{
  "parallel_block": false,
  "init_std_qkv": 0.0494,
  "decay_fraction": 1.0
}
Each number is 200 + 20 x the weight over its row's rms, rounded and kept within 0 to 999. Layers, rows and columns count from 0. The size before them is the row's rms in percent of the matrix's.

# o: layer 7 attention output (transposed), 256x128, rms 0.0616, rows 105-127, columns 0-63
# v: layer 7 attention value, 256x128, rms 0.0492, rows 106-127, columns 0-63
# q: layer 7 attention query, 256x128, rms 0.0498, rows 128-157, columns 0-63
# k: layer 7 attention key, 256x128, rms 0.0493, rows 128-157, columns 0-63
o105,090,204,224,200,202,170,191,195,203,210,179,225,197,214,205,228,165,256,181,204,211,218,198,200,179,183,216,217,210,226,214,209,183,177,152,200,217,209,210,189,183,176,193,203,228,223,187,215,192,190,197,171,236,245,185,162,203,214,209,206,206,196,175,170,179
v106,103,202,227,182,202,207,194,165,219,164,196,186,194,172,207,235,233,172,226,196,212,210,206,212,232,207,199,228,176,202,199,176,212,185,211,184,197,206,194,226,193,182,175,207,189,186,216,181,167,216,216,214,121,188,236,234,213,225,207,189,179,172,181,194,207
o106,094,189,212,215,186,181,204,191,208,244,198,210,194,223,227,194,193,207,202,200,186,202,206,225,191,187,213,219,211,211,229,237,204,184,220,177,230,220,180,196,205,215,216,231,218,219,227,191,209,179,194,191,234,198,214,230,227,191,205,200,212,226,200,216,221
v107,098,205,216,209,200,226,208,211,190,240,164,165,217,228,179,215,203,217,218,221,188,215,210,210,185,222,192,206,197,154,219,177,229,184,174,180,209,225,214,217,169,179,182,177,207,223,240,199,194,215,225,211,224,176,196,197,211,192,190,199,218,202,175,232,178
o107,085,188,200,202,227,229,200,185,201,195,172,222,178,207,204,201,222,190,192,184,225,193,202,214,193,205,191,210,239,213,204,225,168,187,206,167,182,145,175,231,218,235,208,209,178,189,202,167,194,194,196,193,176,193,192,203,158,208,206,199,182,221,172,214,194
v108,107,211,219,198,227,177,194,211,205,207,222,199,235,201,212,212,195,171,223,179,197,194,211,200,219,178,242,187,196,168,205,139,222,174,179,200,240,209,207,211,153,214,208,177,214,232,212,182,191,214,169,154,247,211,226,192,213,211,165,179,169,180,176,214,193
o108,089,170,213,217,191,220,212,211,212,156,185,237,209,197,187,197,212,210,205,197,189,201,201,190,189,229,210,221,190,201,226,192,172,238,215,222,216,209,211,218,209,219,194,193,204,196,170,190,196,229,188,187,233,197,220,192,205,180,193,231,154,225,213,239,184
v109,088,175,204,236,195,217,192,210,239,223,205,209,198,203,211,202,204,235,220,182,214,215,184,205,198,214,167,203,178,213,228,188,186,223,186,225,241,183,224,208,209,211,232,190,180,206,235,169,183,176,218,204,215,185,232,221,232,173,193,214,187,233,170,174,209
o109,075,158,160,185,199,214,201,228,190,245,154,229,192,165,180,206,188,176,167,201,223,199,207,225,205,220,225,171,231,162,186,188,201,187,207,188,187,201,204,225,195,211,176,198,192,200,226,197,181,245,168,215,213,204,210,183,165,204,228,197,192,192,182,220,193
v110,098,185,192,185,184,231,244,193,159,171,223,196,199,205,222,224,222,206,218,163,172,240,202,207,194,204,205,184,194,187,214,209,232,201,231,232,174,252,202,208,231,246,223,207,191,227,186,191,205,215,203,198,187,198,172,196,219,214,202,207,195,229,212,186,187
o110,098,210,212,223,205,217,210,230,215,207,180,178,191,190,203,186,191,211,178,191,200,210,203,160,219,202,210,214,201,206,190,221,204,194,208,189,225,203,194,209,155,199,215,177,225,202,174,216,214,248,194,186,203,220,220,184,191,181,210,231,227,203,244,182,191
v111,101,211,213,230,181,198,214,198,190,169,197,199,203,158,210,200,201,204,193,175,202,197,224,212,147,237,224,186,196,201,188,243,193,200,209,219,218,195,182,197,191,159,180,175,199,206,204,194,155,182,189,236,171,186,179,213,186,236,206,181,194,176,206,174,208
o111,090,194,184,166,233,207,212,185,205,207,203,199,194,211,203,182,206,193,175,169,204,192,178,166,224,176,214,229,222,217,214,199,173,196,205,236,193,220,173,197,164,198,223,223,215,215,222,219,186,226,235,200,211,224,209,198,209,225,223,204,240,194,214,205,219
v112,104,206,225,197,207,216,241,185,151,196,236,189,196,209,202,208,220,197,189,221,217,233,186,199,203,183,208,176,197,205,211,192,184,200,210,229,252,203,198,157,195,233,201,247,193,174,177,231,204,190,182,210,207,183,149,182,185,184,210,187,176,164,209,225,169
o112,095,190,187,206,197,197,226,209,209,164,184,183,191,216,193,206,179,174,193,201,173,193,195,198,213,193,196,219,175,177,205,184,217,222,207,199,218,244,194,177,207,196,226,233,203,191,210,166,235,208,245,192,226,198,213,205,183,201,194,208,178,221,196,209,213
v113,104,236,188,198,199,202,199,180,208,207,176,195,238,170,177,177,210,200,195,201,207,216,221,202,199,183,252,221,203,190,185,170,179,157,178,196,155,222,205,223,198,175,188,178,224,175,232,186,172,176,195,222,214,186,209,166,200,227,211,193,220,146,240,199,201
o113,094,151,220,213,186,198,206,179,219,187,210,200,206,239,202,173,219,215,195,199,185,184,193,210,207,171,187,170,242,232,197,221,213,237,199,248,180,179,172,206,190,197,187,191,201,191,205,193,207,198,223,176,181,198,232,223,220,216,220,179,224,196,193,199,234
v114,100,199,177,207,176,218,201,164,165,186,206,223,179,168,218,189,146,199,199,211,216,207,187,205,207,224,220,201,217,211,183,221,200,188,156,161,195,195,196,169,185,207,216,189,188,189,199,195,228,174,185,210,142,227,175,187,197,188,197,206,216,162,219,205,218
o114,084,200,205,189,209,195,217,185,204,218,225,157,181,235,188,220,190,191,208,255,178,206,198,180,217,148,186,190,210,239,197,206,226,178,236,233,223,192,227,203,232,165,207,206,221,210,173,179,183,229,216,180,204,183,209,217,199,197,198,198,144,193,186,209,190
v115,092,211,228,200,189,179,223,209,188,247,197,204,190,232,206,181,201,191,221,194,211,180,212,199,195,191,218,205,187,221,177,164,190,174,224,209,207,168,203,161,192,175,239,180,181,188,240,220,205,207,213,200,180,226,218,187,217,201,243,203,208,177,207,237,233
o115,082,179,202,149,229,198,225,184,187,195,215,190,223,192,189,236,192,192,184,224,214,213,204,227,223,203,195,209,201,222,234,235,216,211,205,208,168,229,192,180,219,199,201,213,191,225,194,205,193,175,197,195,169,221,168,212,176,231,196,200,226,205,199,179,190
v116,098,209,200,211,212,180,194,248,204,217,210,192,216,189,173,193,243,217,212,205,193,204,186,217,161,198,224,165,232,175,204,200,210,205,210,214,177,186,210,215,190,176,196,176,179,194,186,206,207,202,227,219,180,215,169,204,198,187,160,207,201,220,188,192,213
o116,086,198,195,222,207,246,197,185,236,182,183,207,223,181,215,136,202,183,166,170,214,203,220,204,223,199,169,211,220,217,224,198,194,222,205,184,176,202,195,256,179,222,202,179,203,188,242,201,197,215,226,183,185,208,235,207,208,178,219,191,216,183,192,179,226
v117,103,209,157,192,185,208,188,228,186,185,175,202,191,183,193,204,198,199,177,234,241,209,211,164,183,185,229,235,186,180,210,197,227,213,184,214,197,159,215,165,216,187,229,208,214,193,203,193,181,192,198,200,195,246,233,227,184,216,235,144,212,182,193,198,216
o117,099,244,174,166,177,193,187,197,201,193,221,203,222,214,214,147,206,213,211,163,167,197,234,234,203,181,232,196,214,219,192,210,201,212,192,223,210,228,190,213,209,196,163,188,208,181,231,208,208,176,213,188,176,178,197,218,241,212,179,186,194,201,196,214,217
v118,088,194,160,220,187,197,232,215,218,216,198,224,224,211,218,215,186,234,224,235,198,208,191,190,215,198,206,160,176,220,199,185,198,204,190,194,177,220,194,228,226,225,195,188,177,192,175,156,202,219,187,217,196,201,249,196,181,205,230,233,178,216,203,194,172
o118,082,169,205,238,209,185,184,195,234,226,194,206,184,192,177,176,214,227,196,218,162,186,174,234,210,173,171,203,218,182,172,204,214,197,210,185,161,206,212,216,173,213,201,174,225,200,211,234,249,184,191,197,232,204,181,210,190,197,229,175,165,227,193,187,214
v119,096,200,228,172,183,175,193,211,224,182,204,200,189,158,240,215,214,195,180,218,195,204,196,219,204,191,172,231,205,233,228,201,182,220,228,225,204,156,195,224,169,176,211,162,212,210,187,228,211,192,197,189,188,211,208,183,161,177,194,205,200,178,206,181,214
o119,089,218,157,195,175,166,207,217,185,213,205,198,185,231,194,158,222,204,202,194,214,182,214,176,197,180,237,178,206,205,218,194,238,178,182,216,206,207,178,180,237,202,183,184,232,229,203,221,175,221,187,178,193,228,202,200,208,170,195,170,178,175,223,182,222
v120,093,216,169,169,205,181,205,186,182,210,160,222,184,204,164,237,195,199,206,207,207,176,168,228,205,202,205,180,224,189,207,200,243,189,176,204,228,174,201,193,210,245,185,181,180,205,196,201,212,191,187,247,216,225,208,195,192,192,217,185,208,198,173,199,193
o120,080,191,171,197,218,227,190,218,195,200,226,197,235,227,235,164,204,234,212,203,207,181,202,191,200,196,198,186,213,173,219,212,170,197,203,202,236,196,195,196,249,221,183,217,218,203,210,209,203,197,175,191,175,185,202,226,210,206,182,212,184,221,190,244,180
v121,108,181,156,181,203,232,209,215,180,217,213,195,196,176,201,185,229,171,187,204,196,213,222,187,175,202,201,190,211,224,208,192,219,193,219,226,175,208,204,234,220,215,204,216,179,222,257,215,186,232,222,144,184,197,210,185,169,186,200,162,201,193,202,172,170
o121,091,222,195,208,189,170,171,201,255,200,216,230,210,200,211,196,179,213,198,197,221,181,190,200,184,209,232,185,219,208,213,215,193,216,168,246,217,196,222,203,203,192,206,170,193,179,185,200,197,228,183,201,227,207,189,194,232,177,185,211,200,158,219,173,229
v122,089,185,198,225,218,187,211,178,187,212,229,201,253,219,218,188,186,211,216,210,207,198,202,207,179,191,178,218,207,179,227,177,199,193,184,217,203,208,206,212,203,185,204,192,195,176,211,201,197,190,193,199,237,213,206,189,161,230,200,195,197,188,195,207,214
o122,087,182,214,191,190,199,216,234,201,213,213,207,225,216,207,199,255,203,177,196,165,183,198,181,190,169,209,180,185,202,194,149,187,212,206,222,178,215,185,189,185,248,176,172,214,210,191,211,203,216,204,192,186,173,186,179,216,181,191,228,201,222,200,189,198
v123,101,204,162,219,180,213,242,241,160,207,183,190,222,203,172,189,185,191,203,213,232,185,200,195,210,193,227,204,188,175,227,216,197,196,197,197,216,194,223,163,156,189,204,193,185,184,228,193,210,185,199,227,191,202,204,217,231,186,188,180,177,235,217,191,185
o123,100,217,195,157,199,173,255,197,208,195,190,224,203,167,205,181,189,180,176,207,218,196,217,196,195,184,211,205,204,211,160,222,190,201,209,174,192,214,200,200,204,180,217,219,203,218,205,188,222,224,224,172,217,189,182,185,170,214,207,178,208,185,200,223,227
v124,101,179,200,192,244,214,186,238,188,190,199,207,195,223,194,232,175,171,196,221,224,224,186,204,205,185,185,181,192,231,242,182,164,174,210,195,209,194,233,149,199,194,197,209,196,218,197,208,192,198,180,201,183,218,191,215,220,185,171,171,217,190,200,231,230
o124,090,202,175,191,177,192,208,184,201,178,178,169,191,205,188,165,229,193,197,193,177,195,249,204,189,184,223,210,213,181,181,227,197,219,231,179,234,227,182,218,219,180,188,207,216,194,217,194,185,191,195,216,197,193,203,208,181,176,176,192,165,240,208,189,160
v125,096,222,189,240,181,214,189,205,203,226,184,229,190,194,210,189,204,166,189,209,203,217,210,196,182,187,202,190,224,217,217,201,216,212,222,232,166,217,185,241,202,179,214,181,168,178,208,180,177,198,185,189,170,177,228,214,221,185,193,180,194,221,174,138,209
o125,084,180,214,217,203,193,165,187,249,185,191,228,201,153,173,186,207,185,191,192,185,198,216,182,192,220,209,166,207,182,200,194,211,217,189,213,193,179,229,187,162,203,209,153,213,183,176,235,172,204,230,205,195,203,192,173,211,163,210,205,211,189,188,220,199
v126,097,175,191,197,214,185,214,220,199,191,185,199,203,182,227,170,216,189,172,195,202,154,204,167,217,189,171,216,229,224,229,199,188,215,200,223,235,183,216,206,197,202,211,192,215,211,215,226,198,220,219,173,178,241,229,204,204,199,221,193,141,173,168,186,197
o126,086,210,194,185,193,198,199,188,223,191,192,197,194,195,209,163,169,196,226,164,234,193,202,156,206,189,231,173,183,175,187,202,212,212,204,232,187,215,226,209,196,196,178,203,207,200,193,198,173,193,181,191,208,176,159,207,181,173,179,161,206,175,206,185,200
v127,100,204,189,195,195,214,190,193,220,174,211,200,217,183,175,228,187,159,189,180,193,174,183,190,185,192,227,208,224,187,199,189,201,216,189,207,182,179,218,157,209,196,237,201,226,197,217,183,188,178,215,228,201,200,200,203,212,185,206,186,201,171,217,192,237
o127,093,202,177,201,194,201,191,224,196,186,207,175,198,227,229,147,184,199,203,168,173,197,233,209,225,163,217,227,212,194,227,207,176,184,219,186,214,224,201,212,181,166,225,215,215,203,234,198,161,243,192,181,170,190,228,190,205,201,158,220,203,210,179,216,172
q128,095,202,184,196,220,231,197,186,204,199,199,181,185,220,172,167,190,218,174,175,188,168,224,158,184,204,173,196,192,209,210,215,192,177,222,187,213,177,188,216,208,226,234,187,197,156,201,200,177,209,174,204,201,226,170,218,236,177,237,199,182,163,202,171,200
k128,101,190,203,197,219,226,184,189,212,209,194,194,190,223,189,146,160,195,190,185,193,190,222,177,179,201,198,182,208,210,192,190,225,189,205,174,232,183,211,204,238,240,226,203,188,182,211,184,183,190,178,213,208,222,181,232,214,204,206,168,179,184,197,168,192
q129,082,249,171,239,188,225,196,192,193,177,215,195,162,184,224,199,200,201,211,217,188,169,231,205,192,166,222,198,192,195,189,220,201,247,177,193,212,214,225,218,200,196,157,194,216,184,204,213,185,246,237,200,215,244,214,224,225,179,208,208,206,208,193,237,171
k129,093,207,178,215,174,215,200,209,157,176,198,184,192,207,226,221,187,205,196,211,197,156,233,214,211,184,214,185,205,183,198,225,205,242,193,184,215,249,220,230,184,173,168,194,181,182,199,214,168,207,243,197,196,223,208,220,232,199,218,199,207,187,176,245,205
q130,092,229,202,214,185,195,198,200,175,196,201,220,192,184,182,213,202,185,253,227,170,177,181,172,221,187,183,223,207,158,169,227,188,198,210,183,215,221,199,215,207,205,207,208,180,206,190,189,219,243,176,196,241,189,163,212,164,200,184,189,225,156,166,185,222
k130,101,232,188,201,210,203,212,216,188,213,208,193,206,185,171,212,186,187,237,204,159,172,164,182,217,191,183,195,203,165,167,218,180,196,225,188,198,213,185,202,234,184,212,190,196,216,185,181,254,227,170,197,233,189,177,202,178,185,204,185,229,152,162,206,212
q131,084,206,226,166,206,211,184,194,208,199,208,213,185,222,222,215,228,222,210,200,222,212,210,186,191,188,208,169,188,199,181,205,211,193,174,204,138,189,176,184,194,166,241,191,228,194,195,191,170,172,217,226,167,187,198,211,232,205,186,182,174,192,189,214,226
k131,093,201,239,165,213,185,182,156,202,196,194,212,176,184,188,189,248,210,209,187,211,221,204,192,179,203,221,180,194,190,184,183,209,209,190,198,176,188,162,205,185,178,217,186,217,201,202,183,154,175,211,223,175,181,176,208,226,192,171,167,176,206,198,209,219
q132,085,170,190,213,211,225,172,186,175,172,227,217,183,225,201,215,193,215,193,185,198,206,168,193,199,173,202,212,195,214,218,179,224,190,214,200,224,188,197,170,213,208,190,200,232,185,207,197,210,159,214,210,188,213,198,223,191,193,212,204,187,224,174,191,164
k132,096,172,215,211,201,225,181,174,185,196,204,208,186,209,205,194,186,180,183,137,206,228,203,186,218,189,225,217,225,217,230,207,206,188,189,178,192,203,196,171,184,208,188,202,207,183,185,195,207,141,234,187,190,218,202,194,176,179,201,183,190,225,183,194,187
q133,078,193,199,218,180,223,165,201,220,187,194,198,182,190,213,197,226,212,204,193,184,231,201,176,203,175,226,210,213,177,217,186,199,244,174,174,206,198,215,191,203,195,180,219,195,225,218,190,165,209,158,230,230,209,213,201,204,189,174,213,218,196,198,188,200
k133,088,218,193,204,207,217,171,218,217,162,190,186,193,190,218,219,215,211,208,196,212,202,206,171,218,190,208,216,190,189,205,196,172,232,200,223,225,206,231,195,220,186,178,197,184,205,206,177,191,195,189,207,226,219,248,198,207,196,192,218,206,179,196,204,210
q134,086,218,228,179,184,188,204,190,175,191,199,224,163,222,222,194,177,209,246,195,153,186,198,221,194,211,232,201,188,215,181,237,177,205,191,193,194,201,169,228,221,160,176,202,203,195,214,187,188,130,213,205,187,192,209,187,214,213,203,196,197,189,199,160,228
k134,098,218,219,190,199,194,208,184,215,191,224,223,153,233,211,182,214,202,242,225,183,137,168,198,216,221,198,212,164,215,195,211,187,201,220,210,184,176,194,198,240,202,190,207,240,183,198,203,181,162,239,203,171,203,219,205,204,201,176,193,200,197,212,174,220
q135,081,209,192,181,209,207,227,174,189,196,213,195,213,236,206,244,189,151,171,199,164,222,195,186,190,222,177,207,173,193,189,179,218,187,187,213,157,170,195,172,196,190,234,184,207,178,207,211,195,188,198,214,211,225,218,210,220,187,141,219,229,232,193,192,209
k135,086,183,203,167,215,203,231,189,171,179,187,185,220,209,222,225,185,156,182,160,176,219,185,183,217,239,189,240,211,203,214,189,221,205,180,218,206,209,199,191,200,177,228,213,204,168,196,204,176,192,199,197,218,197,201,223,222,183,177,209,228,221,178,198,197
q136,084,216,201,184,220,241,220,207,167,189,194,220,211,215,194,211,177,151,238,205,193,212,187,227,236,215,195,191,203,241,232,184,211,239,161,205,181,202,176,239,214,191,156,192,200,174,195,222,193,190,213,217,221,176,197,184,200,199,186,201,198,222,215,208,190
k136,091,192,212,195,224,242,202,215,174,182,176,223,216,206,195,208,158,162,249,198,200,181,173,208,256,231,190,168,201,206,210,181,209,218,182,199,192,214,185,231,196,180,184,204,183,172,203,228,209,190,224,202,200,191,182,199,190,179,206,206,197,215,203,225,195
q137,090,221,170,185,221,196,239,217,196,163,201,196,172,210,227,196,183,209,194,181,192,197,185,198,173,210,216,191,157,186,209,201,223,225,216,265,212,239,174,186,199,231,164,225,166,202,205,202,211,176,235,199,220,215,209,222,209,206,180,162,197,206,200,206,233
k137,101,247,192,212,202,184,223,205,217,189,197,168,175,191,198,192,184,197,192,154,178,204,201,207,164,219,190,197,144,185,206,189,188,200,221,252,210,219,152,197,188,222,181,220,176,205,189,192,210,200,211,178,212,226,206,219,228,207,220,192,208,206,201,186,228
q138,088,205,191,175,182,243,209,172,202,195,194,222,183,176,206,195,164,166,208,198,198,174,177,170,200,192,195,209,208,203,198,205,177,161,231,210,196,176,222,228,198,184,247,229,239,218,190,225,187,209,182,167,212,199,220,197,223,211,180,200,186,221,233,208,192
k138,093,193,205,186,190,229,207,184,199,201,181,197,181,185,205,185,151,148,186,202,223,163,190,175,186,183,227,205,208,210,216,204,169,179,229,199,160,190,229,220,214,161,263,214,219,215,197,216,206,201,203,131,204,207,194,203,229,188,187,188,195,239,200,195,184
q139,092,156,230,217,161,180,191,171,192,195,210,189,211,174,190,211,196,216,196,177,194,214,192,224,224,210,173,215,195,207,228,201,242,185,178,188,194,160,221,184,180,180,201,224,169,187,209,196,216,172,170,212,213,194,212,229,191,150,229,193,188,218,206,215,211
k139,098,141,191,192,180,204,151,180,224,183,233,204,188,205,187,185,199,226,195,175,206,201,187,213,223,212,182,239,196,203,233,205,226,158,169,207,189,182,230,200,193,177,190,243,169,195,238,214,211,193,186,217,196,216,206,219,177,170,195,202,201,194,213,200,211
q140,088,175,200,198,212,229,207,195,196,205,149,223,183,177,162,206,202,165,187,221,220,207,193,213,171,200,184,209,218,195,206,179,182,204,183,218,206,153,186,199,225,198,168,224,222,200,203,153,207,207,231,204,212,198,182,204,204,196,219,207,153,184,197,218,166
k140,093,180,188,199,197,223,191,201,178,205,160,231,203,184,168,199,185,169,188,219,221,224,193,209,202,210,209,225,202,177,210,185,186,214,187,234,188,181,172,216,241,182,188,195,208,188,206,153,211,238,223,190,205,240,187,189,209,195,209,223,155,208,210,201,182
q141,088,230,179,186,195,207,193,198,191,221,185,210,213,163,187,199,200,224,224,205,221,200,196,195,206,187,179,214,169,209,238,208,221,188,208,197,178,169,165,168,197,182,238,190,230,226,226,234,176,192,172,179,168,229,213,183,166,206,218,208,218,202,197,212,190
k141,095,204,204,186,219,216,209,195,199,217,157,231,218,178,207,223,184,222,206,200,221,180,184,176,203,190,195,227,190,200,225,224,226,201,192,201,178,214,163,167,191,192,228,207,210,218,210,222,187,183,172,203,184,217,215,222,170,208,210,179,202,176,206,216,226
q142,082,214,202,198,198,185,183,200,243,186,183,179,231,179,168,190,195,216,221,220,218,185,176,191,189,202,182,182,180,175,218,179,203,228,192,216,197,198,226,210,240,207,199,231,181,220,184,205,193,229,240,200,172,231,192,196,188,246,188,195,217,185,214,225,197
k142,094,215,215,210,207,166,193,180,225,181,173,211,227,195,165,195,210,221,196,235,195,177,191,196,177,195,191,189,189,178,237,188,187,250,207,208,162,214,203,181,219,218,192,202,180,216,160,207,194,219,232,194,187,225,204,209,194,244,220,181,251,193,214,217,207
q143,085,218,203,207,206,214,204,209,203,192,192,215,221,228,166,197,224,193,201,220,198,162,212,205,219,181,185,232,211,201,168,200,190,204,173,213,191,185,204,183,156,197,235,177,202,228,178,244,190,215,195,194,177,156,185,222,207,197,191,182,223,246,208,243,207
k143,090,216,213,209,218,197,219,197,222,213,174,206,236,225,196,209,218,201,216,228,188,207,214,227,183,170,203,225,210,197,166,221,215,208,160,183,196,186,180,203,162,201,205,162,210,206,200,230,187,212,173,204,191,173,202,209,222,200,141,214,220,248,213,234,214
q144,088,201,206,209,187,171,209,193,222,201,194,196,228,220,190,174,193,203,178,160,218,173,178,180,230,232,217,217,194,236,211,194,203,185,221,188,187,199,172,208,227,170,158,219,202,200,198,198,227,220,212,202,208,165,204,229,226,238,202,214,162,222,219,234,184
k144,090,189,197,212,201,178,218,175,221,205,224,182,266,206,206,166,200,200,193,176,198,192,195,204,207,217,234,207,201,227,214,188,220,214,221,185,184,183,200,222,224,176,196,226,246,203,217,210,227,205,188,202,195,176,200,211,218,223,180,217,160,240,221,212,162
q145,085,181,199,216,208,209,205,195,197,228,201,171,216,136,188,211,190,189,215,233,197,209,197,171,182,199,219,191,201,207,171,199,216,209,224,239,165,209,206,202,185,188,189,195,167,188,219,197,200,207,193,192,210,230,218,206,181,209,212,205,189,160,185,178,172
k145,090,174,214,198,183,199,220,214,174,228,176,194,217,165,194,212,184,214,194,243,193,188,209,186,191,190,208,191,194,184,179,201,188,197,210,232,189,248,209,199,198,191,185,201,150,168,222,183,195,199,195,190,195,187,222,207,200,170,205,183,177,144,187,183,170
q146,092,208,218,222,219,214,185,217,205,168,224,197,202,216,187,207,201,219,187,231,188,222,179,203,160,202,226,194,201,209,184,191,201,181,189,189,207,173,192,230,176,236,183,228,191,175,230,231,197,206,189,198,187,223,185,208,195,205,239,236,241,198,244,175,224
k146,098,198,228,216,212,207,182,238,223,174,229,200,213,211,216,211,196,228,194,210,189,191,181,199,175,183,203,205,208,196,160,171,223,202,174,204,195,182,196,224,231,249,205,219,198,164,226,213,216,204,187,184,185,234,182,200,206,191,211,240,204,209,236,166,208
q147,092,163,177,209,215,208,191,181,199,224,244,221,180,185,192,202,209,196,206,207,220,223,216,166,165,245,246,217,203,192,214,213,197,214,217,199,178,222,156,202,207,214,181,195,207,206,184,205,232,189,213,203,213,189,184,212,172,198,183,208,207,161,195,194,205
k147,098,131,224,207,184,192,184,205,177,198,204,225,174,185,214,181,199,195,199,196,187,222,209,184,183,231,240,193,198,181,208,182,192,199,215,195,200,214,207,213,208,228,196,178,173,205,187,198,231,192,223,214,204,190,193,212,157,193,202,223,185,162,196,221,200
q148,092,201,193,209,175,204,174,190,201,185,162,201,196,205,206,203,181,184,221,189,199,204,225,191,241,156,201,193,221,240,226,208,180,199,213,204,204,208,206,187,209,207,214,201,201,203,186,234,181,182,219,192,176,204,195,213,186,228,207,224,187,202,172,225,202
k148,101,202,180,205,194,221,155,197,239,230,193,193,194,216,182,208,188,188,209,215,198,190,200,192,205,173,214,210,200,236,222,188,183,196,204,199,204,200,181,176,234,200,205,175,236,179,216,238,221,173,185,194,174,200,219,207,196,237,217,237,229,193,185,229,171
q149,083,191,218,216,170,212,218,179,208,169,210,234,229,217,189,216,169,175,220,164,211,208,205,189,213,214,214,195,218,181,228,181,238,212,192,213,218,170,215,150,209,195,214,208,249,206,197,199,204,203,212,177,197,203,203,165,198,164,218,245,196,194,211,207,207
k149,092,201,208,184,185,217,174,190,235,167,193,226,209,210,148,210,190,189,207,175,229,201,195,162,210,216,241,221,226,182,220,187,238,206,191,220,200,192,192,155,220,193,213,199,225,226,193,183,182,206,217,189,222,191,206,180,183,181,233,242,215,190,204,187,225
q150,085,232,215,219,180,225,216,203,175,193,181,201,213,194,205,206,202,237,209,195,214,191,206,211,189,227,181,166,204,189,200,205,193,198,166,175,240,183,193,218,200,214,201,196,181,203,210,231,175,204,224,198,205,220,202,233,196,222,178,177,163,204,217,213,157
k150,095,236,193,216,149,224,196,227,176,183,182,207,201,184,201,194,195,229,210,191,226,187,184,211,178,195,207,177,222,180,193,198,211,203,193,160,209,165,179,214,218,199,189,183,200,202,219,211,189,201,194,198,186,218,190,240,207,213,158,220,192,194,218,207,167
q151,072,232,222,191,188,169,220,225,193,199,190,164,178,185,195,214,182,201,190,231,187,204,235,183,184,198,233,198,172,218,170,220,170,238,221,180,152,209,220,196,189,187,191,216,184,200,213,182,200,216,195,200,190,209,181,215,212,235,159,203,219,216,171,216,213
k151,080,221,219,177,195,180,235,198,200,223,216,166,222,182,218,218,179,209,198,246,173,204,233,177,214,209,184,186,162,208,172,227,157,216,219,220,183,217,192,203,161,192,210,215,190,177,191,197,180,231,215,188,191,210,190,201,228,235,179,205,216,195,165,204,205
q152,084,196,234,211,188,214,197,178,196,231,165,214,194,195,162,196,201,200,208,209,220,234,224,173,187,210,210,216,197,195,201,201,206,210,206,210,211,234,212,179,207,190,210,211,226,171,149,224,216,171,184,208,196,217,232,225,203,200,208,173,218,196,222,189,247
k152,091,203,218,217,199,211,187,193,196,234,179,187,202,213,200,210,226,187,197,246,214,218,205,170,168,201,184,237,169,217,229,188,224,213,211,222,186,207,231,196,205,176,224,198,225,179,164,224,227,166,210,197,213,225,223,223,218,199,192,208,184,190,214,180,232
q153,080,230,210,215,205,213,203,159,197,188,195,205,188,195,217,228,168,244,223,184,178,180,178,181,210,207,165,200,195,180,243,198,182,204,184,228,191,190,231,208,220,198,186,187,207,204,231,171,200,201,186,185,214,222,228,160,167,186,187,216,197,185,224,181,175
k153,090,225,202,201,204,205,202,162,215,192,169,199,196,195,198,205,166,235,234,177,191,195,155,181,234,197,198,197,251,210,216,182,210,207,200,201,198,214,226,199,223,206,165,194,185,174,243,178,219,202,191,203,196,190,251,194,181,170,178,199,225,197,206,192,191
q154,087,179,197,208,212,185,239,203,220,193,195,212,209,162,215,202,182,188,208,185,205,209,189,204,186,226,175,196,210,223,223,219,243,193,204,168,212,185,219,210,226,213,231,176,183,213,183,208,193,208,188,186,248,203,189,173,208,200,222,228,181,193,198,190,204
k154,093,198,195,193,208,203,228,192,221,186,210,234,191,166,231,207,150,186,213,195,197,182,186,191,195,203,183,209,201,206,247,217,221,192,216,186,223,166,244,195,226,210,218,182,198,196,197,210,185,213,167,171,189,202,194,175,203,196,238,230,197,203,206,200,182
q155,081,193,184,217,176,213,198,175,231,198,224,182,170,197,197,167,218,194,176,227,201,202,182,178,208,188,201,205,211,211,204,223,179,231,193,190,222,208,172,177,181,167,175,170,232,206,209,215,197,165,195,175,222,163,171,211,195,198,249,228,185,232,198,203,206
k155,091,197,225,205,175,245,212,171,222,188,182,203,161,180,213,168,220,174,191,220,197,184,212,188,222,179,229,225,206,202,217,228,191,242,188,209,215,219,188,192,149,199,178,163,222,225,202,190,208,178,214,190,225,200,168,201,184,187,214,218,147,209,191,199,210
q156,084,203,178,183,179,211,159,201,191,159,169,177,186,190,243,181,212,198,207,189,193,199,166,219,207,217,198,200,219,220,197,193,196,199,197,177,192,243,208,195,212,212,213,236,200,177,243,231,183,208,203,219,239,221,180,214,201,215,203,199,203,216,221,197,206
k156,092,221,188,199,179,193,178,191,157,182,191,180,200,187,248,192,197,194,228,189,203,180,177,220,206,201,172,194,207,216,177,178,180,248,205,200,177,201,223,175,202,205,227,220,176,200,235,237,193,205,199,198,227,239,175,223,186,193,204,229,191,217,237,204,195
q157,083,224,207,171,263,193,206,188,217,189,203,203,198,194,194,215,188,211,185,201,220,185,216,216,209,177,190,205,207,208,217,157,215,228,182,211,184,182,223,202,214,179,207,253,214,165,214,223,214,190,254,221,197,208,183,218,172,192,187,219,224,202,206,196,181
k157,091,193,197,178,261,184,191,184,211,175,202,234,216,193,191,193,192,204,202,221,211,184,222,208,189,178,203,209,208,190,214,168,194,215,178,212,188,195,226,196,221,221,223,251,200,170,213,217,211,229,264,230,188,202,192,230,178,211,196,240,203,213,181,179,175